python train.py --num_key_value_heads=8 --head_dim=32 --qk_norm=false --final_lr_fraction=0.0 --batch_tokens=65536 --max_seq_len=1024 --train_tokens=481000000
Each number is 500 + 25 x the weight over the matrix's rms, rounded and kept within 0 to 999. Layers, rows and columns count from 0. Numbers have three digits each.

# layer 6 MLP down, 256x704, rms 0.107, rows 0-213, columns 384-447
478535532473505462495532504460530502484512486509526467494509523506482468513447464507496513510451519502486484456503472504521492481503486509522563526517508524483522541511501509499489490501468494
489535503534544471493532515517513469475492461530474552458493484514510515467519477489437487500493497460509534481499540529545520530510494543523477502519506554540473477452508496489495521555449534
514498508453484515475528500435515557492481526489509463510490508478504503499516466497511506491498511491531498495477476465504507513513528484550495513494490492512495516489503499509504499499500515
481500483486490483509467467511488498513505474496502493428498505517460469551538520461474496505514476490542496485488519489472481504457484514488460488524502498459520471516482527501480496499500491
548530460510495524484455508550512540484501488504494533495526516501458486471454505485497512499490509513493545466508485462520507496449478484521465523530521487505512509496506529435494502464476490
506476526515484529511500472540487523461527508498481481495521486430498465524481485502474502495500526499502474503498473486512485482483518512443488514512488559513541475502518469458488557470488505
484504497502497509506484498541472469478490439509501469485521455514542537497514499496522505451479499517527495465486493495511470497475483445494525502507533517489525509524459524489497499518532476
470510508482500512499467531479515513509473460525482511551457507494541496445497506462505501522470437533501503497464544446517501482476508493493493436485496489456473493526486502459514493490508515
510503490490521487481485487482513493505461493497506539534528544468516492498507488504505495490468480497526532532508519491500452527486493471484515481503491460517492563464518530504544457514521534
496532552457455456539492539522537508513471520476518505473539485553514549454518510458528533486444479491503571488467469460486485476466469526549538436512494503481496488495523504492511528539543437
447489507518500479471479507458459559480547476494514529506534503452432440469467534481518465506515526480493488524541459510521479542507516510529465480487509544507449505513517491490464524552488498
534479494537502529563539488501478565470505498524529512441475512488514512470521503529518509466498506543491523512459418504531477471492461506499451512534477524488434560514455489507527481487499512
502507571492516500505519434518504495503495495498499501496494455506471486527494477456483494535506531493467508500479504526469449529504500490511536480512472525476539480476482482512506480469533493
501501497490495572518516539519477470527534478503490485543493479523463516477459432488493493506501487584529472465501494501520474503492527545495494483539503507483500485518496484499512453475503456
506496538454539505498527473489455474513510502479472520466438478498507500535518477532479481502494534483470495510501521504511562498497519533501539482481502477500452517477469541492507510483484483
521498513490505504532505492514483536484500481527520468509519480525503474472511491547494495504507479517546462524485471531503472453535513501484527470533465519542499510510478515511466464507482474
499459450478517505467483496498483490508488550548526470493510512510552498512536495513515509498529453506480522508519482498532522514483478487491512484487458520478472571439474434488492476557496489
513513472485496532487495512516504527500498517485501532490506467498496543465446468486483519496486530477457533516531481508485461500522508523516507477512517470504489497485474520504484498511514492
471497503535493506483508473455443528490509476497474477503500493492501463489474504532511477524507488508536495482500447486503533461553498491502504501508495516509491533480509485483464512507477528
489532562472518476479501468535481519513478545527511485494467499493543522497485498480487492565539497474518466514502495490530495511498483508481528453434455491491476536535555504509477517468544494
502501499480455498521514496532507508477482561535503526490494467536489505504530508546510479480500485480541497518502507504489475458479540473473476528517475530502524472471491516450557474539528554
471546497531491493506485489477487519497496498536550491485523504496453511529489497544452494517486543502472513512539456487475505480471520501506523563518493482485548504526532504510478498489511523
541499467460523473508531464480506461505451465503559548532473506494528504505529493519475520532485514520509506518566501478493490498474473506515500496514469490507476469470505455501524510472515520
446518529477486482508503516503590464518497518491514481542534544496456502483476486508480496500462554484465500537439477509465493510511462481494520545549501503500536515532545525476505507481512508
498502504543504527456487501544465549489509502511524442534520463501522500495480496500510494525529485478460532454512520497512536509507507514505481516495516532534528464468547491508509529486519470
525493514482501548493499471472512535490527474513499459495464491439524515453499516489494526500468448533552528477495507524487467473479503509524512475492460476477489517491491513535479496540514440
523527518531504461494498478471479510500530555514535499476481523517462505496493525505477490493507511472499503472523519522534510497524503488480494493517489507499488446520498524473484484489527492
517505516535506462554493528483453455547454486479453504488463529476463536485473468539489480507502487494488516469473482485500520469553510463545534492452464468457500540463496496510484518473511502
525469489509470476502462513508532504496482486478502543527489450551483472533517483481515488487468490519481491520529538508541509521503503510528490489477451498488507509499433528517489485477517501
474503504527488487493507475469474527517481506487467499534480545451503548517502483495510509555495506515531496508485499494531521496498504549522507515479471491519498522478475487498529451485544476
527458543543482496528477467534520489497484510485484585480476493503487542490512500497527525506508429495518489491517535469492499469518480569510513508499495515493489463496497504515541506533492494
455528514456480487498536479513516510496460484540462532480515533506535525479500494461446491526475472526501517464497504506491508492513521497469517493482489531523485465481515469444502504507479459
499515472453540528484429518468436487503505513570495550481503482502523499485485495520506512499557537510513501477548452470519531521514488515512488514509512476510497520510501510519474517487549476
511481526514494476499484505486498472520500503546517484518467459521478570476510520509529538509503497496449507521536494545484464476499508505531518491473504497514499527521472515478507501470482459
493480497503534519506495523509458470525524464510510503512516474484526534530532491524493477487494497516482502494492516466490504529472531464546494494515485494489525501544520486510486490516467452
459480486530527520485483513512512472463550528518478513502484523510488468470501527506461494510542509453524472524540526507473513515510511561456535507498531466533549482494501527516453514501543522
501510535510511484537479505533516528490478531498534519471482537479500497480460470513493525512483459464484481511475479499483495449457449513516522473457487486500514513502495512547467485514516505
513504486509478473528489467481468511502489491488499492507498499518486494550512534474538485495555500515511523494510510508481504508534506505480480483492512512480521458458478538452509452485503486
501539549507498534490486517495503524469550472544484514550500524529513457493518462500514471473498495501525518511508524491516531503494513522494500509470503501483494456523503497496520489538474502
461502468511475519501501553529484511514537514500534477547534492511506524497500486516462528507506552501505532519500476491477480502516484461491486505520516476535503525465518516488489509504479547
535499494513536439502498545481509487492518536523494486524510528538498491517508536493505522501505482439505445474549499474470491490518468540504513467459501517493484482501517468504523499503479471
508496459537454511507493519496516503503527481488550551541500494513531488508487447505468515512503474499512513472523492485511513495511529506518491481462516489512477475517478492485546485485538509
517525499493507477495494505515521484534510509523488494538509495479469475509510484494494500524445513506510459454494515521471531457506487516512535490506482501492498507438491507487493488512490490
483455512550514490534537556512505477526517519496482485545483493541490515455508469517513517483497528505537477497480478491479492474501436476512500500539514513494461460577521540449487494498500508
496527515477490499494505489503511527510495475513541522521497469494520480476524524472522488507516499483535487461503468447513511526513479489500453524528476528486506522471460517503512480491524512
528472486473480526492482511492504503523510477496508540492483500492490497438550488520542506514514527503494460467519464477503507509504503496505485508509505507529515467482508495489488522491472538
481437544490509506502537500457492542486497480495497503482518539487463513527506520527527507482498523487491502524499549480516496427440544500475503459550502512476531506489496511513522502502501479
488511426490494497485504508463537528507499501505469502516505503466535500550495479497564506514491507523460470522561493495524500534502499498483467498492498499501496495492489497518529463527512522
504471488518509476520449511497507467486518503515539495451531546535499523517521503500473504529503505513500525510527510477528517475536508540490485484495496487499466501480461516494500470471521502
493494510550552464445513541517537472533571483478491520517462509528503434541461448460556548500475517533479526510500525465471490471480519504474475494496483519507475512478538516506521471483491491
507503506489508525485517512448465507512495480485506486482465495492558492504520529498494511503505507536504487486529518504491467492470523489504494435531510530502494539509516499479489483567517471
495491489492485487503509508486468508496488483482462493490487486496514505510510493531497506508521558477542541549481527515453521491516515491512461440518511518500468509472466520449481514512540428
522482480482529488515507499488508519497458480472506460504499477525503504469494475509512480500495509478491503518515539484477522508522496487517472489487515511485494525531485472515493490517512465
504484487483458468490457465482530492489502482531465446533467500527495492532564482545480499483503526532508516512509530505522506515490527534482494543495486484502486479496544475496524506508510476
525475539497516483474526482516530467519515508538528499553527566518468501468494465467482482531522494482532440459504512528489486446503546503474494478491501501503544473492456507523487505506505488
483481518552514514521504504479457487490494512484482514476483495513485518530534475536480519507493472498483481518460491471491484530524466462499489509488493490471492468502514508518487479476523477
506471493475531488515467488555501514524503476490520489480464506492498522463484530520488492458500499548476509501505509479492482506544461478484553519471495515514461511490548562486496520488499501
482512536460477487493511476468499538496556527459528535490482501498512492511500504517483515485496500504494529512515545467495494496521512492499522495485454500523476530523497469476518498518447548
463464503487501522471495497522504486505512452487498508513480536466502513491488484469532508517518531508531446470485475507486482504502486468559457462545470498501501518484483517479473523513494452
462489461533462546516483454523509518491454504501519517506473466491511513474491531471515509469461568501499496520465492442469521461478513497520529490520496482429532492490514544438472492452518513
509513488526527478522532489509503454467482513496500466490508530486490482557494503521504474483547492555477490517481545488502470498475523469501487517507517503464493503489486508499487475494525473
514491522509542495495455539504478477450513592509500444527473540545460454480548498443525520459536463506521521436510476486499531439468508562473450526512524488489472526549509459510482444494470535
516467467513506455493526487546459516524462500490492516472523471481518490526499479521500523513522482510492476520500455530487546534489488521485542531490508470435470495503439480523514460471496513
518531474506460523472550521504512517493531496552471517489487475490497458425527496496461484493521478492529493497458512514492536507460476522502484557542522519504523531554485487484492526526500514
528510523504507476542464494495498467481474497504503508515481484462463502477450505526527508515506464501547547462504534486493497515524479488496495477504505503488542469502505513499466480491462507
518522482504506489478535474539503505493509499472444490500459491485494486483490477533510497495510571524473536489483531511474497495469474492494515492507539499529490499501506501492530487537508498
479503493527495506484494489514488540446525487488508507539501521479490489506484496497485511522560486469467531512471509506499528501491537491494500510513531522502480484520476468517515532482495480
525529556522513491543476493485516515488442471537492480493492518520473488458502486504523505501525486524523451515427453517474527520543558452518480494494505494490503464508482490515475543468511504
505494475491496529531537512472507508503513496482450473500482462535508506521535518532512528493496462482588470488544550472505488480499499512510513443486477532480487500467463504464509492459495467
459526472462493520498481518527475494495467497508485491464505537483520483537509495505531513487514466492486464495525525491485508466536552483477475515491477496495462489491534483511499502475501524
480518473484535490463493556453500508503526476510507471534525526476474537513528511498502521530507483490502515451489481518547512520498511522519532539517496501485528501495484527523470515520463500
530483478564519479530481503545517488461499525511491526475479468520459521513514504541547473504517463485493481548582530508490534510481456488490476496493498517508543481504485476470522497578485515
556492500487468508508543505522519496493532501462490512505504499521529463487524480502453504509493498456533527500524498515487502492488534515520483513527508513486461522456480461520529518481527536
513511489465469458485494489523511451519471478531559468457508458505529506505506574536455492495498515488551529460506484469507524514544529533514486439535533505527506487481436533456514503476515499
516508510510481500486506523490459484530497482476510526505501474467513479529493480487529500489515484525470483504476507501490539504531469511486494485482465467511505481463546480484503459509512538
529482525474458502467508537515495507498534464510507501541524542511434518555485526515486509553489470531514521461473541487519488448529509510508510508549483478477497481517521480469451538539516545
479477504503482468495489536509472489507497507507514493473485501513488485498511531448463487495500516532525527520520499528495485513504479458529496474494540488528483513489542437519490520520482484
502507514480495463539556415484484496574515528492508469495456533485511503487528517538507522599500492557462509511505596491509454451525428419502467520513522492466445513469529515500469516525486486
467503593512576487479519503477471511515538512500481532538506523477514452522469461505484531471496506525493488505524498528496495560515507493478457504514478532504561503516486534477495522469487499
530503525542485474487471509538575533500437513510516511514495509495505501508488520476497491502502481495514497442510493482501457521523498441480516521449495507523474517451529511498496516452516452
487492532518505491525540488507506467480504497539504500499538493489524498529475513499504487499466488460485510549486505496491510512478545529517523463506506499495506503489501498462501488498462506
535482501479491485581474516530492410518451505509500500486541521445457472491485528481492449492478497523523504499543504468493475518506519522531490474496493503535505498499461497486549482587513474
505508491546464460536491520545533486474523521526521520537503483542453531486523484518493478496503496440526511492489497516522519498531479530519522471518511518480500493512561515537519541504497470
568477504521509475526487497472473492510463483492500507452505502560487452515495531507501514475542476494515493508490520517519477506514479537532508530485509523487506479499497479492484522510553517
498499504526449480494506476524490539495500486518511518498534451506511474493517511459509468497525476497488501516492469501520506448493467520522518510518504552508514498469494543486448459526490476
551503554496516497491495523530497491517508437462501562491506472531509488528472499502504491464481493482517450506540508483472507526535528449468521522438485509504507504479505570459543516513443505
560495470445482452529508538485494458525478536492475522454472493517511494530505536479442522504505482492496505533478538477494471503550496500475500468497500507509534500458496492524554484501522499
486522531490527478528515459472473488508487485517501526488475484532527527527472502506488488498458481473530455495481474500514494485546467486522460548450474475461501445476535462471543520492502508
521487516508503504501490510495462484526537487450461523473511490481501482528463550530526479508514486471460501501470521513507506465487478491449478503510516516475512523519493476515515461497543546
574496439510518517500522472508514508506503479487551496510506486480492435542524497499521489472460507534486525526465488507494503442527499508483462520489517493480500530486515480524536443493509491
508477464526490475504483552517498529500531475474520480519543462524515505505490534504491487467512500535477505488477482550514511422530519507473522526506516490482522504508508526505488538534551541
495535524515499514518489517495452553499529549496474494471489471528494531538511493532534508475497547500431534450456481488521504526471538531502443494496532470507464476519531490538560488485491486
532497485502513494520476482502519458479543523456500495492482497510490476483543478486506500473531468474507490524492474494528532533497492437484376494496456538498484559515468505448457488479515495
508510460512514458511476512514499445488482442514497492506479470518494496489504442503507464506502498488432455490495487533464529467491543502471520555478502485517488497507482561500521490529504499
513458491478482525437492515504549448524533486469508554547473529461569438506505518460491479489491475540501481474528483497538495555495528469509488482462458501532512547490521538535531496473468480
535502465552494492538465506510515499491486515495455500508489476520525522517533523545501511518526489479507473536508508468530496494491499514459524488516531493493479528493520466468515518494479509
480514561513502493504478488495530460501530506532495536516523550493455488463466487497544529532516470549499499497504517467495455534516493503462505490474512483501494487492488523542506517472524489
499459518513474503516551489520512477510499478491527532466485504491502525466509460502515493501488512492490526515517496566455458452483509575446516524508513501478496501486496514497509458516531551
486473459499500531505503527499446476516494526497430479472484522479496539515484514499499490520519481441490468436493508492522498480504492522505515501528506516449508498559508490512478496537503510
509517501473517486512495489553503506503477482556535527458531511465532510510477544499489504532491565483503508487473481509555514470495503486507503475512522508515452491484584535477481463483495522
504543494483476513482530474531474436476525490469511520508531484485493465492514489507499471491497518488478505492528483427489485510504460504479507511532512496500522534508476476535523529473531503
493501541501541505518517488480522437505482524455512508514513468469468483519503475500442494457497499495468463489495455492512526497494533456500497475515504508517510512510559474509523494551553469
501514512517497524455473487509539522504500470453523483499487487498535469494481550517527505483480475551477493499458491525495515509504534554520527476516489497501494471465457514511529590490473511
480483502504533519475502492558476512524488528522515518461551497488476511446519500503477491512489477514496523486505494501508486470500523511444454520528559508526520528504485520483495501479525470
512520502534464539488480495466520498538513458534468483468487475526506509545489484493531471504500489520508457497525562473496470484512506469496488473496529509520500514551492509517544505525504462
503501503484479524489513513471525533486505493508491470518552513480525487517511522512516492474526511480486529477476488483515485552492506494477451507508571538495542471530550506484445497519446489
477481460511523499484493515502502439523457477471486480522484524479502526476464488502464493533460512466474461530519472535466480478544530493480523506516505472511531471519483482502486482510514518
492485502538500494499495462492506494529473475503470532450486505532517483499476490536518493505491500534496455490525493468514501505472479508503471505513448504488510476486473528548491491573461523
504543493536532431515454516475521490470551468496505451540496455535506475480487497499474503515500511484503464493507479504498426464542522533494517497510466474501516504488480527497517530488484537
503518478501492477510516474502515484474520481507503476508505497516529516494491487511503485507481493471485515470506535513506468568553522480511479504509505539558476484443503506540498460532530519
511514515543499507517508484512491495497455515501496494468538500507489524494485530520486496518556484520517506488504549525534510523463515501531523502520495534486515451457478499508500501497499510
507516508473475474489526521440487507498501513525502547488514485504543491487491526486541484524511455491490492524456496509470478481490535458486561481561492520534497508530504522499494489456509467
548482511475448479501544472487505517495499515492522490448481510500504513509495517517481524497469485543505500519474499494517534526499477456483461493530466518494462501494493539484515530492531523
451508499487523500520461529491533513515516500507509516532550440482516475475553499489521502469522494480450504482486501469480500529514487466512549520514490474503500516498486485497515478465503522
474467533474521504480477525527498498484489495488497519500502475545482501441507526496467484507488490487517503492543461466478517509465509514515502512535528524521498438475496506505533518500491491
482538527501502526490494515480476528496534524537503511511509543523457545487492458489461492489531509519533493500492518503502470533490539530500488528507493502507487469491538489482491515506497518
431501530515523530477506521530468485515500533496493489512513503488487486506515512494464508513471489548465527486542474501520550475499502486518478538481527507548509489499491488531469532493509517
513504487465504485507534522481508533490485483503505503484451509499479499551477538487476486514497495533516520483512508499472499506491525470511445498505497513486491512502491484511518551447455487
495468497501459503502506480462553488484518488522475447532532498515507505490502505534492472475508461462471518496526467507439483511446511478487495496492491536492496514511501465490429516482508546
528511480511522504507510438490481530499508484497541488498484458517497487498486520518452502486466484517496495493478459504542488497487528515527555485538520516504506480482483526513487481518538535
473490484572494507515445521529494459502478541527487487466491492541515506509513491495502509528502470513508493478517518445517501481438503506484497519460466505522494511499461472482469540482494567
508468487518448554484485446519537506473473483517497509518487503513465509541489514541487500480528475497474492483499448506484492496498495503485509478471546492507532481504461490510533489504513502
488530519532506540495514488454459460482551508542475487549508514509516475497474527567518461482483484481530494486502499467455553508530512504450468537470493502505503505517496474486466471526521452
500503490524518533478509481486533475495530497458480506481506487481443496539467477529497521487545546513478495495539501527521499509485484548536487528502521503484481462492477500502513449502482522
465513563532478484484505553522554483500479474482501509499506493484525537520530517503496486469483502483487462463536503496490493457492486537452563507589462489475495407487543491516497506495534471
521499478499512523508513506496471523503500526520533540493522462528520520453526491490484515498487548502500527526483508501481493490496490442547498500516503524529502512461456544455470444521516515
518522492536529517467467495467486516465511482539498507489517529494474431529511487473468477492524515472455487475482533478507515480466483518523494529509519513519503483524553476494534457545476478
491499476464486495509524481501475510484474512537514519491498542479511447506489485462498523495515557512511504521441516503476515530494524582532529528484534476518499537569505460537466515513506464
478590473477514507536451517549535600475582483562487518509489503530481507501506526513523512488544489508473475493481457487513533401447499584510524620549445520531512477491496528500528485488465505
473492480495555517507520543460505476533496473483496482485495501523502470511485535516515509503513490490513496512471541559484479476493479541467508484468462485515491483468492510529469525528478508
480495481518524476513471468501516543506547505485508482450508524487475503486467494473458495534482499483498500503519506461510484469514528542499457515497460486505537451482505530473522507486524460
514495497514477466494476492502488479514504497532509507510510519502507513506498527484468507485537503506495560459502494499547517508517494514514507510482476520511531495482530499524474459535528522
474519494506484508518483492501525493485499500497512517491475501489522502527517453465508502503515543487533517507515515471509500512503524473518497520474492489497501485469503508517512479473481542
490517488488550510479480496494511524519506508530524449448541481494542501487520478542539469501477465485514515493518460508492469520520509492494498516485493542517492501510464469516509485465476498
474450525507486534495509531506480485519519455502475543508479512515481503506498507465449495490473486496503467455488524492535494492529496518510511528535488491548469468489505487460519550554516483
551488523519518507487502534453478461522469536508461514487512514546503496491481494524485501554530513530508473488441519508498478505519485486499511532501551490495473518468479480514494508508484516
495492478476453504470488433505522536468518511543476535423477512543505500541526512497538486480511501496482549501518456503483477501509460538515496505507500489509541502481474534467504507527480492
531499507541524489465493500479515502511472508510497487520463474479491556496470501484479479489508491466578478523503481456492502476461510518523513479508508459512519491494498491548500533500517521
482528492511483505508553503525496483508512513491511515474544516513511501536490542525510473506527480507459483501489495487485539508500498473502466514522507485507506525495497505503471555485478491
531521444456486522513526535526531509521519509515484482483487501497479479512461494482457548496464492547516510470504439479476498503518465484543525532430502491519514533546521523476462503484485520
510490494519494492504480482481528519479525518498523519505498509497523464491501532503463489517581476490465504512530504456492496463529504486505506507472492467493506475528526500497494507495521487
523448511481468473494519515465495536529514500495477457537479497511506473507535440493471484505499520491500501468488508504503500488530525507517532518541491488478504506483494467469468517524484497
473516510514510485489467534504548541509485491489463491487494478476516496504514476487499498470434484522522470491505482492486470534498467533503504527494526529497512507487487455525516520517521523
534497469489508483497513498546498509473520485515535472438494490500507461503511474508504500458503464512508513466478482483501471460476570532518514475500519497493493510488530499515512470485462491
458575485514476484468473496481453494503546522474475480509526474523518525510473444521451486529509514504462501502498506485484488488483462519532488527536509511494482540477521520499507538472518497
491524507430470513511502494459502511522473516515483506498503503498495498497503491506520522511498443535510476523482480473522509476477478449510507496503527523512503512468461464507487507547511500
513512520503487478494496473484487521510488445495500446507515494488493569498561513505477449507471493502481499532528472531509489515500512505483492481514514499484530513530497491512526484487491477
482518508522481503532542453500474474491518511523543475471493494498463506533500471478459526498506560533547498526480500486475500473447472456489529500468480502510544526472516487526511552496480564
465524468486499516480504526523517484486518528496552510504515463507495513494470475505525521504527507508473527493550487558492471502500523561515498508526498488491491550506478464546459488501531538
486505481518493482526534486522454552491507516509470508492506496534483476545454520496476498490527521528487456561507477487481481486469493521508539511503575526505524477521501509475500517467472514
529495512537452473512507498558514445491497495511500497499495505496497495511506480506463538531515526490507519491488520547507485491512468474470548495530479532475524528507528498465517510488509507
502505449479477502522450540520500531499471492550483557466511472526530535545462518526464495450477503460457478506501449429495541460516508513519551506508469473498515494494547481497510551495514533
551491489525503513494533503475533453479460515520524473502526490478507510460497475523496494535500533527464525496460509488518482527531484483510446469507488503494522478475524505538485522499503480
530471475501516520492481506526542481489510492463513481536517550484507510490509532495493507473544473538477529510522542514495456491462487508527529527501494499525483528523499505516511531526489506
505470525455472491502515503480491521489454514530428503512497460502481483496507479502493522513495493487496475530515527522452457487473507526509503525504507510523483483500506457474514495508504474
500499509480456497521479492511510528513507524498498506475483522460502495494514425485534528534473509558514514510507524514510521509557458508443493492545498436480536435479518485529496489523443448
457533517492480458516457461474489559501526495490486551524487545543522493480555498496516475493529506482475527497472491472479515467497543498492517530505498490494495517526456502502463513496485525
472517473471486486538502494520517490488515490473519518514499527511470473499514493502495492536511543522495541494498513511545500495494533529503538477467515505492521439520522487500501515527476511
454502493486520503503476460500495479489536491508528478457526513528477503517495477511487516477509530463464459439450474488498526493493492573522554468485496494536492508517535529531519502516484495
506471541467467520494493508523492491482475499492494496534456539511447496528479560481454500487489467498518520506502498490499497495458484496499524485476498509481507454500510503520527487473565503
479468531502484521478502486492582477512467495520514522494478476503472555498506537538492461501516491496521494510493535505552554489488455476512500503477491507487502524462483479481498504482460519
516481552475442505508516511499514481497485526465499510480494482462483536521517479497480494493490522510532471459487499489480479487517520474522485453501446515504499481493497490450490531487510480
528530478488509493482518505484492525497490480492499501458461495500522509501495479468467490541481453515496468476496489555521538505448505524487481504495512462474515525499526521555544509511508563
512546499501450526532517470454574481516487455484519505521503526483526492451514493518465526489515503486486514504453508486470461520499500537469526508543510483503515494525509512469499496480495526
521536513462495473494504495472534508494492495456503511548518489487496526461554478453480510515507499463504452538532517503480502510468504463511509505509520441495438493523470526468518471512487489
491474504502529495518488490503477501497462515501504498509501493488477524481491498498477496484466492505512500515504536512545531484425522482460484502495493513485501519547501504502477490501516499
483551487477470471486513504497511519513513496462545461510484511528490480546472477511510523481481505532503560516461502478472489526475479481494505526473475444507480492477505497526471549495504513
502496473523492509533492509515494499474546512528510462508485466519478487509486490511468521487498521494496478521496498512507516489519498517454503499511528480492510470484508435502502544472486537
453513529480491486529519518536519487460529532507509507531490474549489480508528497494486512455547504481512477474519488507511516459508499501540503542544501468510493479495543482503527478476483530
480462482490466511469528437474477545482487490535480496485505527518488491492483504513488501518498493515509528508503510453463486469503494504498512550483476532483483486542518467476465471534473473
485506498500508511490500445469502508473506494498506551478516541513518523496498507525503523478545516534516446494523488482504512509497497455459496516501466493488554496480485479477510490515505465
504469534484463549509555496519484518521487479452389504505535556521521493497486462514542483531494455478526494472514486480485502505507480497511488479544510510473466494498502527527499510463486469
478494477515475519466490479502522448509518506471510493499479457502493507450522519501522503506476556495523467533492495498507499416503507438508522484480476471533503483483461505497516475530493467
508512485508467491483489510497492482519523465474528526503506502507492485509530539532466480512495467495517518486495484466484490523481518500469462536458531521465453529524464531463547489447473509
483543486540495503541577496527483504481473458471542505495517479488500453451486450518511457554507494466516515462539472469481489515553500486491520507505531467527503490528521490503497500515422488
519516522462497475498517463516471505478497510538482498484483538458528515505504523478477510489472509518513525489491533522463466467442515503514495521523524466501492529491467533469478516508509464
503485491503490511524573456499539476518474498494466500455499534482533451491516574506528498537500494542509482545411442527491485496546505527505495505501560457533492457502474520501509503518493496
512511475511500507486505513505502474483466518498480491497522492520459492492498522549538507479503467476523499495501482546492485468478527507489557510519511480488523510498491508485490469520468486
510512493439529521518514515517496488512484505489492476520496435530512508537492511498494539529487501520513456525504443511500474521545503517497501531480525475455542528487521519540484505510516562
555450504462500518494479485501501522467546548479513584510510516475496477518501492527525503525541528508449460498535514508510513506518495508510464513516484500498541446527493445510467514498512512
509505527472502467510505478517512513483466453532477484485501494531478521485490466519505519508522516522515510507487506535489491524477527487481551506496483433495484511434499502530515559483489534
495463506500519498528479493514464449505508489531477477466479502497485504498513479483496498460501463476520492493551506535489513471500484518495476491508460489491505512512485446545427502536507533
516507480464444463497467481460506460481487459520463495498477511504460516523510484511483447510497530434502498504485512525544484542482538470519499473525518498500503511461481491527482483524482464
457508480501505507518494489464525564491527498515539524488467466500548531470510493487506516490506499491508494464486494468516497510496495482474508481487517521520505492505468495475476481501489544
480509523497511500517474509496522511534452539515482497513478485478447505543505546512506522485484516481511537504489518512513510527444514482501504511495483507482504515439482461503496524548472487
534512509504454479476497487463529481515518487489506497454440479496509519444502512493500497528507449533514514479475519458464475531533470465502500481468492498495467426530492451510508497496485447
509469508522509487496488512494498490468478498495480480428483530486505514524531469536509530476476527471528483518471479469510505492511431476517504482521494503474482505489497545526516479529469485
531503500473519490517550513514512518488452525527476439516518492483490507511507491524525503497528482492512498514523530519488552492500530560507476528493508480519518504504503529517524508522535460
495495517531533550494503478500531499453514507534503491434559484545486523494475520536483499474484501524476551489486496482524496475486500503492487481493498497497495487468510497523536533523496507
481539497478455486471482551489479495499492503505490475478497513439478491481523503501498497537492519530467506515493469523519533458464491524470528469518483488535527475488510525491538523520503518
508541498513530481503502467508508496479507491484508480527508528509497446479493452496515518512502495531524492504552490482482501504521483497494490489480488560499524505466481516547427516449457483
463497483517510500506515513509479512491535507530512511501513513523482463511488514483529543508552475506471522465504505470539510514494500531448493479533474514544513501483474516521471499523507510
498503523473494534492504516495518517514521480517494513492468466533490467468506449496515523506494528499517461499467450537488499518525521491509523486460484461490485536484473477520535459500457477
451471494495485503482510485509516467516445486449472525453547485519496564514486523533512521523496504450491531553486504522473465577491472475492559510518575482524499500492474514564496510479449433
516448571479513489472527461490484469501504534515495469529486508506487472541545460493565493519510517506510470507553520498502524472485447522514510475496488505494487524483498483532557500526485500
525495507534512519489508485527502514484536534482504473500481483470526473514510454548507492521507539504467501501466498481473491462486498515513463517523508491553527520522497475468513486531451395
508492480537473513474530510519481488543514478508478482463503509508486454538507500493441490524491534495513490526498498510468489556465482564488482512494504541501494501528547467481510452500488525
463537506465512503539511495500509526479478518488465532513478509499475487525497460496525508474517522453467536465494499496455493523515494556499532511501509542480508495497525477552495494477487501
465504512485465519519518503465475525543484531496484498466462507491457505517530540467533491488514489497503499490475463525474547504461471472518518456463479512469496494502505503557503502535498488
544505510482494485475503446470500532494484498510490510483516493511515499506470513517475499505503511476432491504511480511482488478524510582546501496531450535497507535466497469500500531457515467
473484497454507494488541524536520547497506486499460527523517560525489421525511529487470514484493504507557498468494479471488491584499460477481535503491526481495522497522545491496471476535564525
505508458483506483498479508511519530476537484514456494466496517501429464464515513479472481464510488463512478518500531525483497529479467516528483534506509516535530497508532483524498593532558497
495539476528524522505525489506531471485512561508523470485515509521463497456522482518492462474510503501525509488540508499478482509497455475546495467482503520482533498526505535542550517529476500
514513456506530479518502485506518506439508499538459446515476486483490489542479485482513489494503508522500503500537490499499474528516526466471503515521519499499514508494512501507505489488501454
488516533492521482484472523502501430509459464509451554477514466514524475479538486453519542478550454486517475483515496478496482470482525498516492511475482550460491504510502520497477520435499474
508517515506519531507483502505484505497455447526509504536518498480514474575520484520519513494495507507487520524467505496481476520520486464518525493484500486485512505550540521490471472490500455
515511490523522519518495510486526478525496508532471478525512493491489461493523515520523492482497477511510473451533468528482454474451514507483490486427488465506502492476466482506497513513501505
519457487509482517463525499539551467482464478497495502508456496486490493478488541485539523510518541499505480514535481497491546511479524455474501485493470504491532499547479541497480528423505514
498505448528492503484507505499515494510494552502502529448511490457519509481461513547515492497502535490488513492516507486482433567487560519538551525526512457489492469493490522458526513467509477
488513491464472541465482547445480496495505491516500480495558517495493516505487459490510503468539519482469479480515470478515487495439539505497532533538506521478513489517477514524530557505510491
526496535435488516486488487466494454513563532466503519478528489478461556536510475504534523500481485509474478483557489492491470490494521558530500530509474531508493519545526492499501511446443487
511497538495492498508478512558494496495496500505494496506515498532447487494494491507500522493532485481506479485510489469470498485537519520535492508483514496486512553515499534479494490496555464
496485522533468505486504517472482500496513528495586535468515470577482501500514510455490480502487468525496508461474495539492497501549566496496466467504482469530555493483495482502491558499532500
475544524515498507475488483523501477524461509517508447508521465488484459440484487532490483496509490484483530511506464496501504464517510499497538483504513487526549526512452488522476470502470499